{"d_model": 128, "head_dim": 32, "activation": "swiglu", "norm": "rmsnorm", "tie_embeddings": false, "parallel_block": false, "init": "trunc", "init_std_qkv": 0.0538, "init_std_o": 0.0115, "init_std_up": 0.0538, "optimizer": "muon_variant", "lr_head": 0.00826, "train_tokens": 145500000, "dataset": "wikipedia_en"}
Each number is 500 + 40 x the weight over the matrix's rms, rounded and kept within 0 to 999. Layers, rows and columns count from 0. Numbers have three digits each.

# down: layer 7 MLP down (transposed), 448x128, rms 0.0409, rows 240-270, columns 0-63
# gate: layer 7 MLP gate, 448x128, rms 0.164, rows 241-271, columns 0-63
# up: layer 7 MLP up, 448x128, rms 0.161, rows 241-271, columns 0-63
down240:493495528539414474535527510507432485490542532471557515461483460513497497478474471485609512474565570515521598496464452561490489503497465500455464505524480498548467521387493480428526543586530501
gate241:475514524470511505474539435523483426540508527478391532529459489488529499491528506454503467519547486482532462556512520436476488535511525519490483502480477452440497505481499459483505457502568431
up241:490429439554436496492483531531481533470482483456485478556541524515460527528470481512488546493539534492475497496493528498542500568474542523480523522478485536494518489464526535448551537484555587
down241:572497526544564464498519510534503473471509525505523520510470486509540485443522495436579533453478475476515482517475455478464515503494500504516441472550517460523472508363469433514472526549487548
gate242:513569492555492408458449517497528462508457543479494589487458463518577517490525494478446422538373557559500504438435573520474560525543471509491495532476555494546544524524447498471522489469512520
up242:502514466520509583501540482551529489451520464472498514509516529412473457466451378512546416551528473456526521456503474557430507408455522486483439437568469498444576484547559479490468440557452476
down242:442528473491525462434553556497429546467557538439537439503509526477501511464513499490464486502491517480583482511490494471532538507605547477530529540565505450456529466481486580490455548404540451
gate243:466456579543481558504478509482513564451521498527507494521445498505475511445459585572430483508472509522547446476499492407602488479513480431511562494484467466479510522546485521475473395533419510
up243:499499510512475500510576495540496492486510527452558487500478505440576527512547454507472553493471572649454477493501494624472492460543464571519498508446476476518436523572514488540518541478507472
down243:537453447461527513497542430524540514528606498466536523568540497516469534576480532555462505509507509511512518547454434488470525461490526495453489472534570572517505499439470538515497566599488528
gate244:537570462408480419468406504453480525485489487498506456534521537404433522533483525485434460544492479494572525604392575510590472543509501426534521406467577526394519587525467445444527513444458510
up244:538562569567481552456625509504521527502503466503497435510489503535474490449530455471442565454589472554513520551571501510506547498473421527483519558582440564550530460541555507486448512534500555
down244:445441477434474592492507494488498555505509505530522513522558495481517393551491499515430510529503449510474490512423432485520552466548469518451515545477517566539409480371483535490525535513561582
gate245:492498473557454502445467512419466493540453492481465538469548476480520516495475471521554560517417524512513512504456523510550492487422479555541443476455483446555479456500542463485502492508501489
up245:500513456500539473517531461489514528566502478451592527464559505487516558526504564465466473514470476456524457568466424503528482477446518534463518547522520487480509475481431503501516531495456536
down245:499488498506498522495505567479515463534505493508453501508471532474515496433503496465530542436475544438476538462449449506475528530460430455490551490426526540525433507587510518555497504492524440
gate246:525433461505525466496459516453446497487502505489524514469501464493519571503438480472471472560480412553530530430525500465523502572507508469448537448416518556531492520405509451495498519475523488
up246:544461457512555520516492512425455440515488543489486493484471484436520562507464464496482471509532374512523479437542508425495457524521516486433468483435482513520434482485500466452479567469489490
down246:540499471516518477490480539519479478521519507508496439528544433491534517449507522456568507452515487501506500566521531516543461516457498479488509484507488499452465507452475434519447577470450523
gate247:520511564505521502528463470416446473471484483470469445489553471522490507504469451498531551474484479534520507484440486474505509508459564536510501468408503443532452540496494519565538555468517471
up247:497515493513457484534535492536519575450472588533542524505522515427558540458535481493493499517520421526523499500526507484536509487520545476489521502554519455463568462540423542495439477455503513
down247:479494559484561498503521484540476557554555496504484611491565496533463495489497427530492530554452453463504506498529529540519491451546539486458455494532591424538499440491513543434527546528511449
gate248:527480506499526460544466557431506438480473529449523377438507427554493497508486519520439432533467529457548449603578477505523481552531545591551579450445506484488425542470519450452525526525580514
up248:501492508533526443474465471536499472552461514508443543545478480542457492509482486425519528518536442535465511516394526455516455518553487470459527507497536487454477509562533473563516480474490515
down248:430538447500456533554519439518549576488511449516574532480444491466515469455445447514491525499558473479452483487539507477544504500558560481445500444502518468521549518547489503535418507437489504
gate249:540509570520434538534554479520506501504521458507503472425486493425482552534495564533482491527559480552484564562564425498482485491524485446546563522581506457461488537552491471469505544494531495
up249:529584498451551443510470454538514480497549543483455548511439502554519441503564502539504469484492586443488482524502498443572541572524529511566435554389455534471508537563416564477494515462598414
down249:559487492560473479538487541551519516538488391549542562430483345479519461557525535576560424448507529563577509501485541500499446453489526495437499496472583504506509529502398520498559521429506497
gate250:505462605529439470514412535424563548467477446479495520509410580534493539578520540527569458455494485542533481583559447483498533453463503470517561497444516488498527510509556489484500510536575516
up250:484430489475473526490498568432551504575479468595441431583486509571521505560546527503545481510478534475418532478528506600527517440513485485456471443434494498452454523494505425515465515480505514
down250:463524447466488490505476496524519393583416537465483519468497514441533476406516478516465504459529520523542466487452504506463506498422514421534472479510505477517491509568496506530519482437405504
gate251:475559497505492524430411525520497486453436443427448519527470485477453530518505518505543498481431464525523484519453492464507518507487494470537478479494517481483510402509514478522494477461502561
up251:425478456475580495467494515447540482502510466445526463563479530460573490518458459503492548580520459472525492445495472484469499475492424555491528470453464519579458522492492481550515514433501496
down251:486452530529448445513483496477472483470546557532564562526559455497467510521489530504495523527507589539492506471483521493517469460513542473513486535456466554444589467458491514463529497516463531
gate252:551501412483565545494479516537494554608407547417560475533497471494502477453465516464444460483486463461517476510519526461599548499425440574477454470473546547453474569511460505474551535508479510
up252:482494477598438543459504484473472516422598505497529494512506397486506508416423416507407601484438445485428584442515501573433455530502494501537570553587485442508575462581449467564490577519572488
down252:525538545507416464501481580445502441600450502489523436457514373507494583487512527491559552514537531603492432466413511514515525514531452505491528519414513475465516522346495545418501430519470448
gate253:478531476462516480472469507528485527494495468486497474555533513501478494597528487460500577467422536515496456481485436526483536350487536528475533483535511484473491550505517522510514458487503496
up253:455524509540507489465469487439538538519497488478471524494577432500535381477551515490469495562551522462520559440446489452455479505477569477551499467478526615527480509523523488505605478549549502
down253:521451514578501487498543498552500505423503503463538463495487514500462447561520553498510459431582470434369557522512495535482499550509500478527485435561471481582465506590472543560518455550467473
gate254:581487499525484469510463476396481473509444472433495520496446524506439463574466526508523486482448547531465468522493559368519523500529526456475452466521524618522460496374477467496488492442507523
up254:513449514445540461513492514459491516472435534499502526511480446553426510542545506490438549473473431518485480457434579495465558483501526431547463547523538561490429467460464466445467538454508475
down254:548559438529518575530493529466529494515513510483527485525496540491478420485417485545448463484510518564517507556537533506505558473504491606554453516523469478536528590527518507504562457440539552
gate255:492473481506544480512488528509531532509472491450513508478538553443513486525459504519504473527527411518485587509461567471486504417507480444489477524530490558495526519531565515491452551442508503
up255:481488536439533543410478556549443497593547501462573501527515541496467550500495542525490472509486493479543455520471489543464517521505591561510478526437481575458458540477496561421415481491432564
down255:491484435527516515468491507476467461448475493474517507490486530521509499500483488409509469485535521522469496511426485489572562489539469469478552440509417441549478557571507537478506472479517491
gate256:490445567498490467470468426491545435531476476488512457492474570466564552509570486520442457539501593529548523500591520507513461545481535444631508468456479519509542559573432425449468443478614492
up256:440513542489462445529504485394523398517476477508477506503392492547491516564486471467456542473500470543482536490475517521466444468530542486509506590538531457449460452444524603500457504466567429
down256:574444493485540520526544446664502519535509510537546438553483490389443530552446551509474508453454573481465464495479500494456486475473463564460486478529403475482501460601511506549612493573459514
gate257:516504503530500557462491491478489504537518451502464538519498495506532542528391570510539467542469565498517500531473363559541503516556511507510487477492563436512499502578480472535526510528501511
up257:509497488522485487497498458542481458500485485502550434494520479525476470435547447502459482457504521469480457434487514464486526472451439484530502508463532570495556505519492596475520472476475519
down257:419510544556625468472461488511555585489510489489493506476517502489469528543478509513518530543508457505525470529434479492555476499519506533516474517460491527526451484392523501488533537541531607
gate258:457512473476544495468479473502460466478517525484547504505513551452499566505539448468496466515558553507445486484480513469512598514516440471515433470457477462558501464497528488527573463474493508
up258:457458522451547556466492473547519534571551481513430552547452478462525516518527510487488561477496532489467475489485578464533488512470489478531470536530491449457542462506472507510469555524469550
down258:496546488501453482517536541506526527426481547478600499512469491496503536478496495497490477499521536483500537523577463552457509465509535496508489440449530474505442553456520477515524503475490473
gate259:567499351551510538512547509444508472509456511504495493494563481536525457493546508450526380516514480459549477513507469519547503424572538457444490499506541488477507487557471511562544508449494522
up259:470614453566491510446492485515438558541400529462450388477513531500491464438421524472448449480542494481582515465536432511502576535553485472533509455478500537540497479463497422520464487503496578
down259:464462550509486500524462524534535493501549572549527531495465492472530515445526514519549577505418536460481557558472486484543477519483537577493449512514483506515607479585523511387468492466557444
gate260:492509557536453522548504497465420499525462473506532511510497525400508509409481550499555531571412530545446517463440531506489542512512465496497579479567458526574453511475522496530492521552530531
up260:501500488507501524449485541521501506453514501552520462432466464495469509562560545463465495451488431629501483469495437470587454467477501490492543525465453459552453452500459468573457469591463557
down260:527472476416502523458440483477524507469577536418526520420542408513479488480534382525502479499451509489490543405478478497489491498462497509534450496446406485474549478403460483507504479448505480
gate261:560480543515480475524512474470457463572472533541503464517497515473500479447462536405517484503538427503452512572525474519484525449399497493481418537592472514449482534479484430529460505484481508
up261:487467551452586488585510525553545522542505452448535521503531498465414486550583489560546485504464527465466541527477560458457516537557557521522569466602545510489428438542515529449513488480443369
down261:524469552533418467512561488541470459478551544454528609540444388507504524501502497488557485438528510499501511503480525511521549521493540482481441523469481488506470487557438450482519500401473441
gate262:450487566572475456473511535494546494535532584525490507495531439460422477515469535434478503444509457559542547484415558508534583489425484452441563562539448500506516518461554462498478449528449445
up262:537468522564531448468527513564523431448531555554420459558484469493425557542354537435560441496490478402569459550529546491520512526514554501496470528438518541528601528486524426434492506529557521
down262:598487440572416522482443498483507473519455496511457469517413498509490451492490484490456589520505403472513440480496458480505487489513504468480464528545435519468525444340472541521509489489459458
gate263:558478539486471486485479565431520518511500555534482493470423544527435431550538581502475492512486524455509435558498509496457551539464508479529524474439496508440513465441530588522529417429460492
up263:549607515430503419417575468513498486439547503483539482481458519475497488510518501523461492483460486543514461496507501551413466514469517491478522489469510466533491517467535554474514505502497450
down263:555505514510398533462509516461483523468504522535508470483483467549490439519466518559467510457546488376536500513501490505468450564531536568479458511540469458527495516483447446389478409541483464
gate264:499504466547537462475471518458450459573490538531418519445448424449488507550508477466501546572420567474504534456502530533551468489506452498463482562456506537510458525563435509457532511494538555
up264:497477527463535489471570495494464466497547421527493525534522543494430489423515479513431474527481506523497459473469539450554540533525571514478455452566518488462485497541507604534507490481460434
down264:469498422541526593466494519478483417526483466496516517504515536480593489477569497495535559598507455523548479535528445468538500474476524502476490497505548495518544495451525555461484514552496554
gate265:543422565464517492489468550512546532516478441501471447440502492496545470472492546561460472545539465498473497483428499470585510484488516509485380543492481512490472510452508417515494526520473500
up265:457501496548481459487443524511458474461464503496484513479540440459488478488402576481465538470476470433535540543465530506528458513554467529505376505509589540521498506489488399499409447485523476
down265:606472476487478484532546510507530513492534502403501503450438468561497584513513430463489469513573483591498507526494465532456547465459472508578512477512496560490518504408484551516481527567458419
gate266:537475512480531498467470551462472533534430465430519560524459574480520461525464520468476567556541491526495516492493511505520567513494523461507455528477534509561478479458408508551508479516513463
up266:460515453515503484515446505552584467457522498495469532485462490561530590504508491523519410536487517477531459533495547444478513455531417493500453461517432424421481464506512472457525540495543521
down266:501507443459527540535519524536452535473485504492544501511497489465524389456506460514532575512456482476440514481488470478499470463531481412500489543483522485518450551450494538522458515456487441
gate267:556527499491550474513457435425467496486507490436509477514541529512508473521463474477490426501486475489476516473495510435514491528500571540489457486560570471502449456471549495538497560481494453
up267:481487531503481474529490532466509533545475499522498483547520566520498496503522493507481461494528488526497566575483456457498496545518533472414569449608529566495454482457514455494444542484527483
down267:465456529451458535546564506468496443458457497485518539544452417403421519553509465470532462468480524547481511476580489534480501523486493458482537477535491491519506472572477498513565485452472563
gate268:528481499506514465500427386469543506515505417436486479460511530488563539509445455523532506504442526502528533469429464445525490430480538538542475453437514531524475513569521554462454500498397553
up268:489522492416521446489519467470500530522453455448506490424495531514523518492568420513455534516487513557444476502487479515452534481431546474471477475446567474487486458523419480467418512513522462
down268:503500546538491536553518540482466508479453455469491481553501473508471486517540412506510527501463445550494552448516592493516474500428465491494487534496512428466537505429500507450527512507511395
gate269:484482477486577515435453446479498553561457554478410517544581503519458478505518544509498478484523446533555474559420550529443512500551524477527441545536547533463548544505510487527497432461540445
up269:487602527509447459569474530529471462451529420514567506464377495535531517501524490503566508498403502482539541452567491512508538497469469510450551496527531518519517553550459486490499482483524551
down269:542485477506637503486533577515551495543458507517505447500550511531531370468509520512494524461499496380552509510490493533582534474436585507513503552441506496469501515615491461514491462490477501
gate270:551462505471533448548534477415497499501517536551490462507567556503487537471482522472474506500509505483512513456540467574520529434428507528512518516503587516538473536474492533527492471509510455
up270:428517472529469462488576552532531540491529461515489504435523555534572495562502485590505464493523564523566541584410467488537537464497469499478520616472479469466532512553465520515447506512542523
down270:505534515482436530561420533560529504499494554560494508485536579484453521470545407443517489567513463622497495490509523450494593491444462472499520470482495550508539538560526458523460506522552585
gate271:504496538546505429537496535485518533537444541523524494502545552478506528523462503474430436481556457499522482480459522510522487452402477528518542567527515458565555432462511482416440496538511582
up271:512547438495509376487449505483480465500465482570456444520483584446540503449518538467517481461529491501523539505446483531478416484503429503531503565460524512461448488506496489511524561495506547